{
  "d_mlp": 320,
  "activation": "squared_reglu",
  "norm": "layernorm",
  "rope_fraction": 0.25,
  "parallel_block": false,
  "init_std_o": 0.0,
  "lr_mult_o": 1.66,
  "schedule": "wsd",
  "decay_fraction": 0.367,
  "doc_mask": true,
  "steps": 13624
}
Each number is 128 + 24 x the weight over its row's rms, rounded and kept within 0 to 255. Layers, rows and columns count from 0. Numbers have three digits each. The size before them is the row's rms in percent of the matrix's.

# layer 7 attention output, 128x128, rms 0.19, rows 0-108, columns 0-127
096:114164126153116126153132135077151149128144101137103115127134130148145162144104142128157122134078136136171175131139118164158154108146142116113112123086129121156166091166132124088116125095134107175130162108098134119171146120159101152135140142150081144147148129106137153137107080127167155138140139158150155142152132085148115142089099118141148112124138114133176141189125109157164139128174
099:138140105100114101155132129140139142103112093104123106124124131104175141128095115149112130118141146113088072112109149112141117113110141130139112108101126099131131086180146106119097109161103130150155112116109107138119150083151138118139135130112137121124212125133105108143147068109158094119127122138172080111152073132130110142099138151110149167075123111146113169142153134173162126119115
096:134119134130114113130130142115105116149131149142162134115119098116164154127123114087101158118143107154116135114173118108145134145160131094146156149118153135119112134105176124126108092088096098154101156119184086111098095151104079154109074124136101142164155173174123082114141103108126115114096139146150145118128140146148143144161127099131109120139134110121134168139089100097167080111165
095:146144127129148135145147111114153144127100106146155109100142167149112135126162146137136109109153138087153132110106108121142153113172077132125131153091151138159131161135083151129121104097146123127100137138146068161124089131096127101136179154122119113138092094157138167095102146125125134150067164163115079153138157176130109131110157159156112140090099106135102136118114118129146164102135
080:110124142148110103102137161135139083111149171129157169115159087147143128123142141115158134091132147119112173111104122103127094142111166116131141149173114108144083115109104142136117134141101120127131132180157096091125122116151091154077127155171141127180119130161108125115145091170123086092159132126148145147136145130151085078127105126110154156140080127161107131114120108105142097135127
101:161119162136080138127163147138137122158137130138105137131125142131163132136171100139119132142160140153117133115156138109091120122122134098102136111144137141156153098077127132128137164143109105122146136105113123174189133135121130111124128116120166105160096087165157142124153121125093130127124113129078133130169147171049138075096132124102124092178125134077107114109154122159158139124152
079:144160101150089105142147129132171093144140147070137146107111149151158151149094146109078166152125120148140118162107120102136127134104139118101104101117128164132093136118142139155133130126095099135137159139145113122200161116129117088099137127115163135123132122126176099117187132109134156121129073081110079129120167118117138148161160103099105154113101108138123140160135131126134099115129
105:129130143125137167135133144140096141108143145157113133162217096126126137165143116125111112129096152111148115124131142123106138137084131127128122109138133106101151128139123121155164130146116090139112089148127109108153082099175150117143160128141136067088134168131120105078138147157120099143151163101127170159126146117139116134141115100139148130150091122170100205126151133137099121129102
090:115150114133149093159099149150142107100108162091113131089160155149092146105147146138120142124124156145111112100138115127082071114139149128153110116150144115157136128095114126135130143123112118128127099151114105121103136090114084140137139123156128137134133141154108126122189144178141140094148096148106125105110162107109138161087069175155148147130117122095073160152078112100145167124131
093:111108146108102128106121093160134107108146130122175164134074121088149144111124110126134138158102137120128134144152143125136137114128079151128126139139131116157129149107155119113130099147120117143107106110183107144169113097115159157134156131155134124128126160141134159158066150115113131141136148155112109131156200110102125072129158162067136109123082135128111120130129131100073077149110
098:161105155137157111175108115177108112134146122148148118114103092145176149162120112126106125136121082123095126094093136136082121080151102128135102160140120087108117156138126130163132164119126119140160114130092119120141117129048102117145082093107134149123156162134091129132127136119109156159150135149107143140124125165148137180150153081122127116091078149112129122121117115118117099127144
095:117151096070115137111149138094135128164119151133123139106103113116141106117129115087140127100094123134138094145112121123144135126125156130144117117128146182161144123120112142135148158166119109112160184155108153158135120104131102164134150161093119151141129119088105140132155121148091092134140098076175116172112110144123108154121126077140151143090155145083091161077165128148114103115103
096:168119110094137100133098146119133169143100083081122153135113146096107132122119163144098159135115111111113166166094134114110117125115121133112128146177115068134139112112093110126165099126133137121089123116147131134088137089126122046117137134129158128098140122121128149143141112146122113119124120162134112140120116140167186154156111115120146088173155175102125145149124116179109125126089
091:129165134124160153121137156169124140133126151117146167107119125131150126097116132125179176100143094146133143153120155135131116121140120150140171118106114079114152127107095116128109116137121154112095159157130126093124074113129087096132153142189179096138133175106126103134099161098110127122152145106146139128166149147109102116099140118079144167136121106171107111098153106122163135159094
086:160165172141091124128128119146112105124185151130169130129087112122084148120145119172150135119118142133063118128111106129128120165123133108130110111154148153137158158123119098124102112112100129153141137112108130136129108154140126130152117143109109180150113059096148138116140156105106183140082104132128148115131133128143150165126095169089101155109120155123100139172111148137119135099072
080:146099131134121130137132103138084143141127128099116122151128122144134100114116104116101133163097146117158154117163116168144145070121134113141122156127127095133135131151110159121111087195121134143085145117154113157090132138146096116164092084132118063134136122133143141115076153136065149146099087113112158145130085105123141129127089076113143124134119119125101107107148161142104175138120
114:078151168140106118128158122090105148075135098098162127157118112157150126146109108147141138121178067137165151136129165124123136118117110113159137120137154109135120123138130192151122163109112089122122160115160069125137139107142157140115137129165101145132114085160169105140139168103144141116161140126181158107119111068105141160140150133102148134138148132097149113125135129115118129127128
108:139106134152089138111127103124128166105094129137139113131129136117105120149107142150131114102136133145132078112132169122151128128136104119159139145121092141133154163099125108154127114102174110151184135115125176140160110125118124139120163085139108119110133152148135121125091121112104186102172109107099123144122134149165129147153113128061100172107175178118139100124088121102128182159098
089:120121126120169101126132145126158118139121131110152132132121104146123111114142122097096101129126152158106112113121159137127166124131116114136129156161118128103155114108092155148179139104076109111172101149093139125122144100105136128172153100199149116106116125139089126122164108086120143145129119084167146159119097182113125141124146127133159095056127156160121100104128150168123110165151
086:152118146141134143069107138140106087209123119124107121108123143155135129158113115141139149119136152119095144160117134139128126103113135104159114124102130138127114126106099128133180081130150102120152147169181140178159158101184142096121097145116120135123143121115133173118100092159109129157161135111157172135131143126113137080134130087126124133126162112114123091149081128084138154145132
096:183168144159143085123096120120142146142131133103141127085146130133132139132145104085096105125147117105166130151116131119116140125092106170089122145142148149102104122127114125149151143152151100124156121134110122154149112098134104133127167116123136101114088137125160109107118118155144127090135116159157123143122150138164147181170146139179052124152115150118109112164176123106145090128072
096:118121144168136141122123084124110105122115151130154116104130138148122161174115114125128178110088141096119119135088118127121113142133122164144136087127116128147127078126115187147139127125099134134098137151172176119140151130148117124172140188132100132103131143133120110108130154160139144137136112154054125131088112153095099137122127104105136160150087160200075123131119127147142122109143
095:128106137108143120120109158093115125129147086109137144118087142084132117119146129123131105140105105102119176124107202102134083091130124125119112116126163133095129134135114125147166125157141166131154108120120125122112096161117120136131135146160092152145142111159075130156129135165158134099110143126156080130129111152131137136082175098103124115139140091141109091208161110137112090151143
100:154127145095139146069182115098142140114138093138071082092158162128088138096131119163101123137131133135125150138135153160140119133087137141139123167109111130130131154141123122143088166144166132117132127127100133123105162130175122092165147124078106114114121160134160119140137136109123099124141116098072141130107126136093114141091140171100126105168123127172160129107156101159135091118134
095:084130093163123115121161127149122122116138125120133115094146137124137133132117099143153097135105126146113162136131103135166119146116104119106119122101108123143142146102140149131179164141139167144115152122097116127124122109112091168096176147098141147139071066046122176117116084129099128123170156126138164133155114135125111120141081162121185106142143094125129118150096135140132111153133
108:111130100146094137146135166145156146102142108130121150155120128170140081110109153119132138113162147110141115124174070150131125066124100115147166155135130131111118130156105129110177120107087145104098112175160136113123125137112149113131146124109134091129122107152146148168112169122189160128147108128140134103153138108183083123129103111147123130146114135076099174114110129122143129174137
084:143132091132155140113111144125136157146113117137137094150115129104119098123117089137158106107104114129127092130111105117131128134205123086124102122119101125102136150124096112110122128121151128151095134135082126117138126130099133152141122112155097170155170152082144057148119148155158152127167097111155131166147115130126146081151133111148096110129115100118069172077112102130098098141102
101:108152095094119184161113147147105117117111138124101136153096125116135128121149142139111157144090147185109134139153141130115138096089123141159120162147116131113165160171127126109123102120103153119155125136133092163148063110108103122143119104098072114144158162111116169122171126106128106111112186114095136124127139127143120155128140099134150088128104150114148108108118104137099192135155
088:133110152143142135125122091116110106127110157143123113123140121111132142121147142125167132126158120084166142130146120126159143141139141095144104147136104120119158174120129124171139115122159120096129131112081156158139132104158133123113150077122106129080127098182146129131126137107132084163151153136097130154095115172149077077115165170125163108149103193098134113177109113150166102131135
099:139164158124169102112133100111164150140140149090105146167124117113125147162146127131124121160107108148156142103149168134127102113108104121128090127107139130110108128131073107143140150109131140153102133144102100170116137095160153167115145166172121139113153138150121097125094073141107155117133140134121149164089134154161106064087116162156105159142121140114174094106099120150129129159149
104:131116131144165107128091112126122092138177104098122100134110145120143089140131117168153092114120109155123157114110133151124110098117133119100125113155123122072128103155137116130139147131085142091113162147136136103153164126122108105149118146090113105095074102117085103135168096101139115167156096173173085127111136141148190148104125145121171120146123110105140092141092122119106120155148
102:102184092133134130130135117132122122146126152168092122157141114110103139081119139127120100113194140135106152116153117126126153152133150137117107171098153111165127144141139108135107099101116129111121111142108148136080165108106116135128127150151095077186176115105128147102142115153123175128115069140102117130155134140076134152111148113080106096137152138125163151162151118129090132142111
087:120130134155103123100131135149123111141119104140114129155119097170152194158104145148141140120157115106115133131132122107131112113143120142103134104132135077076152142159136156121141128107126106121154121128116117134110141136085157102118138139126113165111142158138144153101111142122139106111081049173112135110139126126137113131123157103138197075155141132121163071143161142079131121162080
111:144129144128124102132105114095109127155162108130117167125123160149118121132141149100129165071151149155113179134148102138084107142122143085111081109112137121119118133173089093119149100129157127094157090111110128129099143115166125106106123108080118156154132103107162163147117101098127105119111163151133129081107135127124137134175089131166135143117107145171064121132138090108121135131102
091:142090118125127139099135147126139139143076127129124164149103144144157099112127159178141086115132118084159114162123127171135112132138133131120133126136130133155129108131133149113133121114138119110157148113122150082129139151095095170159082122128169155126125151146178151097124150088139131092143159153134118138114125141177122124090153082090164146141130122131125105155143154200186112101157
100:114130150148132153140142132114116144102144142112124132103150139103117101119095151135104157151100116087103159109129163120123106155140093143090125093131136160131096119156130121127103137125174146134126167117065165103128186142110159159076138153119177110151120137130106132179078118128107094110112083136145124132129126111148161158162162094159142093091126142138109150096117148136094125139164
138:127146132110102147123124131153129099129146126125147091085142159121134164176118138131122131114109112099171151113127128119136116134113155096123126115128153149161088139114138108168124140073120109170127147056142107136142122079097165141133162124135139122077106128129160112099124152140132141147162099091131160085065137172111110153141119117115147126109120067161147158145159157106117127110127
097:133142155138106148137146127132107145115161125110136165124138091088152087101142125089127117129127137142124146151114127130103136141127143121107143096128102121153159096164140161150100135112134140112184137144104109140106144109084136142147099167115117080099115112144129137112102124077162105181100173105154066110109133101128183113086109124102141141158114170130151121136177178118104140130125
093:178110105139171128135091080153117112144109105137158106141145140134122149105099120153133176165121103123107092118091121102131104164094142148139159129157133108100154142141105137125148079131114122118143128124144138135114147109138135106137140144174151101147080165165128126052137150107139104192153146164119142093155140117156107144125111111136153132117135118104187122145122168110148119149127
104:117131104131141122140174099128148154122091145140092101090142123126153133138121105119110148152123145169133138174122124152115113117099167155119099092155168121104147137156133142111115145075168165073137129096109120084111130147139109120114165123135126143149155114099148068107127166102127149123145143081102110166138116129148158126117094146124120114143074106122112145185137112093132137080130
136:130127084156151136127125124098092134117114116121099155133119122120087132065133138135156116139139126118119157134096142123131169136148138132119139084142108121127158119140125134108137098120150120097093111172104153142119136095127103160108123136168117176125091141090083156143156124090138123138113116185139122092097133122117144097172188123089134129120169147078158085115145132155112181118119
112:120095118130118147139094088132101126098123111130086178108127162114047139114127116130118150133134152130149109135118101119153156079146146119134143154146124101108118105078149132125105136109133119164115115147137133147087124121142148131096098146120136132104118100095121128119121113103133163060123137138108095119088160137103086172136147165116117105117110097177152096116080164130167141142150
089:126129101087133120161125154129109119133154121130090158152120133106134136117113171106108087094125150123157116134159122162119147150134128108126134146112142153112182150128108121160118117136123141123127143142101153111166103176127133095144115109095148165098088177076113116138141152137104130148112122148068085150051107170112144091139132121127138111126133126094145094132141173112093119103089
093:110100155106137136147104112103134133125129116105150118135150131148150129111137108133162166167156156129107107104124128107119103118159124120125122174089136157109148113126096128104118122132087088132187098108123179110121136159172136121105131181093086153133113141127135147096145105097163119102151086123142125095126129086111140113102090082094052130135145124155100118102105126109143106099128
116:142094114152141117125148109105147162111103110140148110153151148136153125127109116136118125160136125147133151109135125089140115118124175139123102091097069130134089135122138139131109107117157124123104158128151132151104165112186087112108092121133120116162131140166118145193114128136171112101116156076120164134125131142170118129066142089130104136116102070145125147149089098115134111134076
104:139112096152127116091116104117110109155165149112138163148105143128121149116091172088093130122083116107104122107125117166112163124089108127143141124157111133111149108112133124104162101118136128127172085076131135128141129142150167172108113118156141133146139162105107161091113188130114114143165083163169131129124122116149110157151144094104068112103175132096131127139111132116132143146159
110:116122140132095136152118139079157127090096099129141149093104113109107150112113104138151142132127092142090117134119135133128137084128102090197113114134135135106135097132133166136137094128110129111087145107113091102082166150096112126122101142128150164107130123144168107147126122143132111117134094119110121130167085131083085120112142089162143125103121211122106117134096132097102131095152
107:159106152123133141138125116124132093137113140142145122107083110109155123140156130143122116123133149124141159115100109157149129155153123134157172133134126172133154080146114098123087134128150148137146127121151158139125123187115147130144097116108143106104139144121123164153144143100166141113148195102145102125130130161077100191132120183143182073171142151119133133180149148129140144102138
104:116133124147115109129141125147133109118143124157120124119093092129099126120115102107122118136096110092129124164100170133139137123126127118117148098086116112094105129116156094130113172131117128135149124127105169190080092128131109182121082076111161121119111143136114105201094105125101177137144123134128085087085107145093121134113172129109098151104114137140136145156168114154146121133164
088:119129112110149110149133149122117113132148161103117115180119120157104102123148149120108153111143148129127117161141162126154148127130114124138151121113081151121128121096152150121081124111076176112087074063111145078148114119142121130099160096115095142138132163157124139139105132145121137168112203119129098131075100123116108127115140123154152137112172138118099115149141143130108180135163
109:089148120136116133157104133133133124138111153139107117100134109121158169113125109129120099144179119109139117138137151120141157126133145122101142132131122118104141136121144104096171110133175131135125136142142168132162141119092176095127142085138073085113117165111134143159119146155102082122134163109156111154122115086138147087084089071121084121185149100140119137128111140162169094152107
098:078118142177173095131118151131111107121119154148111082114106155092134111131105122137129099126149090142109118132092090108084105149127146145117118102123120111095104124103158122144123177131130118106098133146181141107095103082133129149141117127084112133137119149121127177117115088123122147149134124130102128173085086103120082124177169122161132100149131107133151134131169132152119135114175
094:158095177169103137131089130127122158169149139148142133131124164116112131091147120144165164122132167135165118099109127120153124114099132148131134123127150087146165097150083138098142139136130126128151119154139143118120105120090064142121127119132122107115155089118132129150169150154146111173115143120139112092158112122144104073130076150146114179178100115125088148129161120135153167138109
096:181099125140126138114125106123109095121136134143124105126122104124119122158153101139139135131123173115104130146113109139106132126147112132136114131160147127111112121165118095125159101114145150117083085118111068129107134087115172134143097142130107111118114105137124122193097119120119121113128132065134121106105142122146108075214090122091093114138072141134132158087106110091138138137159
099:129119115107137097071121133132149099141138097128171163142179132086123114158148117117088097115136114139128136130154116108158116149141107104155120105151115151129123121123133121090132181140158132123148130125169170105142144100102132156139170126099142108123132148158105156073166175114103151113125124091155140099149114151132116129124106130159108116140152140095173128129085122149085086148068
096:103153134143152116161116126146109158117142104130154137160108141150118139109162153099122154128110069174133107123112132100122124134122113153130134118154132103119128167100166115150092128148130151118130138104059120150107144135148151115103082133147074071114132134151135125122125128104133135114087100115080083122122086071183133121126119137114141138119167074140108090135100135126147115134086
104:126132175078110123127119157141126138107156149146093143112163127124119152097115062158121116133110130144165153111121144089122093138146078099117132137096142113148128133162141124117143146159181147108108114105153138165127111135108124106199132143121176156134164095092126114102118134121105097113118124116124097117141166124133139130152121101172145088152154093161116157150091129117166142151103
081:153137132117148151150118138122123093122112153145132083102114105128129147131128113123093146116087165114136117112102132137085123129105129142159179119160108120159149143116119139117110116101128144106109126116190122112140109148105175121123108110110092146089144072122126131143145184108054121140161149117126137171128120121103126117127093132142099123146099138136059171143080164098140163115140
104:103146094123115151137128129143129142135137095162135104151134096128112135115160101138140114112111167104137141059156165144113088138179160131104122160111080159140093122105124106090111119136128106161143166113112144113117112091119083119103108123118137141061149127137099142111101134124113100128131137109128088086106122116099162148086165145150128097135092127096106132121171122107088088139118
102:122150167101100147145147137117144133133111105134128095127129117143115124157138125162089099116097134126169097138182144128157141119123115091132136142109140147136103068120155136111157109149109163144130110099127106187068147134103089135136123143119126097131135101137164098155118152146146134122166182160129133091152095101111104142100124144094111133105137131162176117126168091114088141105089
099:162148113121109121146089108121126122089102126142121089144166121132115116165091136106157123135132107151102173136124097101127154133074119140132149083154129177081132085127136142108140124088126118110108139159131139149082088131125130096092140166153153143145125127099139135167134123113140103157173116113112164114156140125099203132177109132164115106134130129138164125100092137116104158133123
103:137106140126161158112159099108146135118106135106144090110114140123126101104141130158109098140101118131128144127129164094142131127112131079074107125162085101131181147109151140111118114147097148142108134096157157133199143158151086135164142107142109106149121114106125144129142106134115129148136152148141185141140112075169145081146131151124111112097089115110158088074135106123149144110119
093:154121147128126104121176103155121125158088141121115138136129100140115128122103110146125112098163113125097164151123133182147149151137166135143121122160107132149096099109134167128126113130124128125085182107104144121177117161135164099153105170156125103123154152167134134120110134124126088136113127106115130158121154079130172145085132183140131134132142117074125128171125143098078077121155
096:091117102082112146098090099103133119122084096139122149137155110078155132137091143116118136138104091133142136164113084128137090147150175117153119153135140137127131108128132126148151137121124141138193061124102121144101096099141156124149145120116102139137105100137140135164151131104086129138162169109152157145151141124081131100094137147112164164136083095118111140114116128116166159107141
090:146104140202147131120137089113115126114115105129136121147140114103145132167120156105173099095127124137123103128126123146141124097141137123148125135108134137172083118172144128133157116114163140111133137096200138123117081119161136131097095088099150145101107141098122092140142111129134154161106117145150147116173158124151116110070146155103105178150165141112120137138117085141078153130137
093:144091116117117124110097143149149107123146163127141119122166167096137159145100118149159129131156142136123152105186159120192115138110136138105125159146180155138157120144075116101124099112131153125167161121153127137107123145102171104128085112135107133181143159124134097130136084116139103154104061115118129098139112130097138147110102100146132123177101117124135114152163114134125165121140
098:123100132124116154109081167151123106137130094112178145144131107125119149123121103151137129109123107145104134174130107162142108140109105145154088124143145108140095105126089120083124127134144114152078129071116121163133126120130171120115163134137121138113098133125119102141135128113147149061088087121159142133159073134120154072174125133130104115149070120140139117107177158156121152137119
108:156155107130177102119110139079137092101149145131124112111123138118148120150116173108137107124126162121126114149131094153116138175096147129125134155126121127123109120121149112137103145145107159160130171141134104156116102111137121089132124126151104193143131088165140138119125151178141145068106133157098152159121088162164158120119079101134121132124150117172118147110130152125123052117158
096:110137077132164137104163138123122103094135126099164132115116120112139145137148145140169069098116143101149117085130120158102155146143164114142100126132129131160147150113105142110133080149084143156140138112102156144131092196149152161125080115135136129094118094105099106114141136160092124113143118129142162108118155122117129134130153099130141075110134142140145196136129151140117083108098
100:136085124088131172135138154141112138135134123154111132132143149166116108116083136091148141115145146138142136170154145099111085182136121138126141118113138096117133116149137092121122139076161133141105081170125165123132186129122105138125119076126099134136144112143097135135108188126137142110133117154107106096143156149106120115102056109132115129110114147132142130137173102122188112145089
100:143123121119109125141151139146136109120156138136153148116116135104180139107158094075117121168106144143107088130129152133119104120087129141070136140138142134132121152130135121115076110134130175151149107148108128136133133097165128106119145120100180147148139137130102107124145144138193166111095144095105164149132130145071162082125110147131141186173117110125127115135171128147097136158175
080:135104139169146108132117177126097136132140122120147145148160106167144119140162111141124137158113130107126127187159121127127170108147121128123127129099122114108132140104121149097126135160111123129129109175118162144135140143197168101132128140142150145128174171122148142096133161140115170076126085189151136117125162150153104093101127113117149081184119133149133111153118148114116105095091
088:136134146102134129153094131145121089056133142101127108188122120130146147104119118114152100158131119159123115161157121115095091154129090110113096148131122133117159112093148159135141154168112146111121104148151093118167094119127114147126098113142103130135123114146138145115117104098084080125130122157176159121163102169075147141131153152111132137146113121120080117141081155170132127111164
087:127141120141153158150121101139103139117109102138116115113108107111113090126105130129145142149124150173109136141117151105089126108125166153157123095118142149156097148151129128140143115106120148115099113140088149105141136147141146154120146142149094087116123097044104172184150159155106164100092158125131151126145170141126067166120122133098078117125073154128122149131111128124105151121160
098:153165091143085154154100128134118126150132143108127117129120106144146158154141118124103092155083111121121130093131136137143096143135141107108159135145136162131122130095108157134126100119139114145081109188090133181146125161168145144134172129127152136165109143150099169083112117173138088143139137122176120109133120133144144165116112132121142127140118103109100111106139173075197116131146
092:151119161126115127142086142169156135145080128099127111184145129141122132133146150157123128138083134104105151093116127142125144146088076177160156138121120091139104122149146129130145147104119098112077127085131088155139176125125097105145139087190116139084142131128125157147100092144134126131122091124103141138104135120127078119116156154122118130109142139119150132140133067114131085121161
088:131106136105134125154121161140170127137091094147104135115136127130147160107140143136135167093143105097152130144097112157138109149113121113083158143118137137099156163115155138129149133094118167100138156101169140121146187162113143135140130190111118082174123142139109145124084104109098126089111145141147133123140138167137088119087157118096143165117093094144161135083118129136161164108139
109:128135123138122154136138168127133164136129110169147129122113142142154167102097141144141135141160128121139104106115114138153106123136124151138129130127141121111076118138186156112155188099148071096137170128108099152118109136062141150151127159116126154119122106103116137136125124128115104143106141124086165098068134101131116174106134080149119164087148110130146096107116121189142160108123
079:139152177100141147154130144084133142099057097155126104117141111166115118136154110128121136080118133136151113116111156119138185157119139117101199126102112125107145146119109111171124097100111147140109156145157084099142113162108138091098147118093127137114118128104141131131149134115124138108096173115144086137129126162168086132138154156123156137092136159104144155108153112131112168137124
118:140134109161119117108143106122082132078140107125087138151140120093103102120118087168117121125142151130138100086106151127130148171113096176107119108138116107120128086110132151089136136143116131121102141137115118086141143107138098104077118170118139094137132141155105164129151164129077116114126126168127108124129104081131115122204161158135107093127139141095140111147154119156158175142123
100:116127136103110152119133130097127153109127132122110152107121173131120157148138127090097110142110155163148140115146143104143126158169120117075185092163127122149138114122125116136109122128084136131122121181152144147154088124110136153171146157123124147126128163107131168135124104091144099124095077131099161123130095139197162155163132117131138164135109174134100120181162113128102095131128
107:122120186096154109132185166155125154142119145096126076117149122124140108115151112145102115122120121109166130123106099129100136124157117139106135163085153135123139118119120098144100130182107114131125119147121145148109109126120140162108167158118152130106153176136160172110142080123081117134101149132124112123143109129038134121136086141104106095123088094135115104122091111106117105126119
103:098119148111127153081161120128130144141107135157127145152140150168130083107175115107087129088130135106107137138135105096127161103173139097117135147099167126109133119116159130159108186117121119126128125147110084073074139159112137137119173108112137109133090121119133110097128100132141114128109127135121163154144099109156164147141155087083134183100144125157123133114138100080139153152129
104:155134105122136181072126109144137127137128148146151103128134129093145093123106157154116135161117087143116126185148146142119153115114146122137142127106133162075113162115150132107122080137071116093130109062098117126107158155090090152148116138117138133135108136131142109091140137142099146114107105147183116164170120132106112141130168158098101146125130123090121130133124111136075132118166
100:135105104127140134121154133142115134077122109150152140137095139173108128131160149123143109124115101115151170118123129146161167125104168096108076115114133136134147134109117128113130120114133133133118119155156112102109125157154173122120109104172093130172115129139134101143116117103132129143125120146122171144109109154099071173144137117174108166147149091098098075175139109125074170078110
151:132144145116106093143086132125196159119113135104140117107136109151094156125115138099141145127155147118133134141117087152101096112137154099131151163129122137165095131149110138169104157105122122191141123093126105112121147139102146177149157137123121115102090093095189148124090106138179146135133135094123099114120157138121141145129100142178167129131099135160147160120102174124104147125147
097:130142109126129092135149114137111133171142132128136096141121146131119141093163101125146132123084134146116132108144127096137109127104127188128153169164124148138097121144139132149121109140149108109124126117127061088085144176153149099136109126105165127107120153154116077156124073116141147145129106133125147125154154076124090154140059147166094100124144120135173102122151157159121102157123
103:136127145125136125082103127122142132128129092075110098136136142142113118163138105137133102100119159151127152089124120116095133147104109130120109145150148135147146111163139132107096108124142096163118091153132098087141179122106088148153110123108095133141138125094150079158108175112105113167091130138147169151114115141163182071121149091174112126099172100164104136166128145124135131116125
098:135093147147122140147138152126130128128127088135116113104111141116139140120104112116163133148120130102129127171146103098112131095084106146101149127143126127139146110120137117158149133105091059134163168117124097145175094131142131093123120163127165168130088130188127163145149117125107183125172139150116123109156160123134122075158100093138114102074120137148143136117123164179094125111109
091:137152103163160124112141127068108143159176137135103111140137116143097156128137125129108144109172116099135126131138127133175134119152091126130096126123087105091118183132111153093128108153156137117116137125115125104146131134147109161085143150079113181146189133127138084138127111155122102114130112130091107127152167117155162101122138118141141132102119155172124111148110132074172156159101
106:074099093145102138107145146135127094154114163111159124100145115107094158104140157126172138109136105096145118141085101152170143111154084131133137180126081106170123161118151108155114133159159131113117102121142121078095156109100159120147163132121147112102186112122135119090127073107160147129137117126130137145142119148144161130157109108124125163142114157160135134122146148097159139129152
104:111087125116115136129145133108113147130150088160119132113117158092134099153157100089147146149118157123118147162155116176108160103154117121141142164110160137097148111080137109116152116112146107131125148106085120128146143120125132094140115140141077166092108149160096103123118129169170182152116133100158162141131140141107107122173133113132137119177142114129100147115150136159182107185146
115:101127125109099127150107143143122144134151142156143158122130109148129114126139146138171155137162110120070132123099176122100130179096113120166140116136116124148107127110160097121126150131152164139102121122108144163125149149113138090131157094153121149141080097125079154171122108105129115119156149142130075156148090149149126112149165121126107161145171141155155107102115167087103122073166
087:107130119085185150108118136125151115096146113118135090093104118142128154101162137142133136178163125128083114163117113106120133147135141130156114121136124132115137105103119131106154135165133133151169149181144130179113086145132155162113104115202150087136112120072146155106110114075149103141131145135109126139142123091125161103147114116177150116096112131120119114126147099130121167122159
089:141109155109128133095128115134151154131141114160133140132086124124129141175085154091138146126124127130132143103150149103097178117125159132142176139068129140097167128140128112152104152109106147162112123110156125118100118158103191119144107139141185179094143093137133123120122132145137132146167144132109097092117150160162120122143132115152106119129164101148094129117145097106078156177101
104:119134110148110117089127116134107122162107144167143134150149136106082117110092114111140127145148126125147132145115120147122129134151121137142151108097137150089151162159150133154088137160147130140127123151106103090167139158167148139149093105067163091157119146119139129121147180159117122119133179139156086142118128148107137078094131158138102188114089130103172117098110102146099092126157
109:108138126111084093122131124140111127120139169087107137156129170131123135146149108135121122143129133149111168065121142097106111109123093092155152121131132107136125133128108162136156122124108156105102107126121180179203083116142092105111110118149132126151131108102161137101082109119117152133117115103112097099091104117086126150129118104101150149146169115095160139121123124090144101143178
105:106135140153125107100116107113128139138119153120125128149148072146125109134163129126118164127136155139110126110118123119094110099103133115152131106154135131116129120122122116126129151165130118154085144160126086126121103150174168128188174138139148118126136163129129126137171136100147151142132130099151108129122102143174111110166159108103126090153145216126073164154110091136164159123075
084:169117134089130131128129121146134140144131128191125171120094130117132162125153124119099123140153131117082139142106133090102151149132145163142151149120129141112114142135122156141136113177121169098163127140136149144129166162132130151105089145154150119127160124163125138062133115146135102157076185164149147130144109137135092129150167159159139126126151109133112134122077096175116111153074
098:146136122156172149148123151129133158097146119111098143126097134155086094097147083157116139181128163114117114134144142101165121133119141113109134132113121150134125121154161169100129166108162137079102079120113157095191158193144123145133106111140123158156128110102142110101103107140140133129138128119150145119149128121129119161113088105156105136110097111120083092160124140152123186126124
120:172136112120117140128110128112154168159113151136141126136135149162103188167073156144138131148134138176060120141086079124081128107112153159127133156141117119124119141125113114118133147125116134112151151120153160184163116113150119152089106147114161141168134141123125130117147124106115118140083121113134116158137091141156099118104143143114137156149116129180169138083124098146133147084109
103:133165147149134144154157125049117120152125129118156123128172133133125102152091163159107134114125119105119139107168157104132154125130139134148117116117155150141119119104128101077096102075124137087089164139131165134107135073146125152138177098098145173133129131156085129146144145097104100163096121144130091130155094118139108132111108141127083143142137129110145124110116111117166166121160
100:159120146093141152134166147155153140096112140092124127145067118140136094140135125136164119116130071085131104122150115135128135153107133158121082112110104158139149164113122125135126156133145152090137097138173113113113136154129131088117125147087105144112154158106135099145139141149152111093161149138106188092149115179139180127094144185116112100105137138102093111115139129099119141115115
100:082107139140167108124113109153138156144174129119151131103169130107126099152143142123113151133130118099129094133119113127135144110137130138154114127124118119125126151148134144115153119117119110126206096125107066162174132125130116123141151090107088118114173104141131122132104166109149183108130126127108072130132108086120096143128150182182142166123133083117111150108126164109114113130183
099:134126087120110135113138114157144138118135147129106148202116123129148146141079124119137118068161113132124123124128107133126139171112144123153095143148143120151115119122095145099064135153151149155124126127128156113119181137113155144129144132118159131175115159130112117159137134212125103149166124121122166115145134119107127139158178125144124097162121110091152114097098158163128160134175
096:160131101121092141119134138115109155129105153132103173080124152138138137146132145146102134091114146126120150161146143129146152163144162132125112132137085107137121149145127096144104159116166120132138161133132102131146123102133129073137101099166112102129136127106116106116130113148083102095171162130136105175124131110146178168153138133109151143138142138119145195136146105099176155053101
109:141114101145119082107139133167119112129151131096115100114115112166139098125112116129123118155112129125129120140114124119108153101151118148127121122132100145143127102104075159154125109147167162143123114136158138103100131087182110148090125107126176152121110128072138174137112133148170143098081199127107125084126142105077132132149142090101169152137156145101116108107140113119104087107117
093:161155157156103121137166127150141148105132138112108159106119162115150109139105121120165123147147129187135118108154125183144141088146135137115135108116174114158140109150130114125122168098108086164176086133078134102143127124115097122116096183145096118123091105134156106116096109149170116142145130130129118102174134130126117166138101140109134093151129112129144143107124138093182090102151
106:123160153137143089147118145131099090175134094132086173138087114164137124146129125113120139098140131135124145135102104127154102129157104108103111112173119141134130140127097093137117149135109150138120128120113151132103142131149085095186119133085160133146129158110158165122170162106148132137177133126146145196106107095113137119154137164109142151117146111168164149112158176094151119142102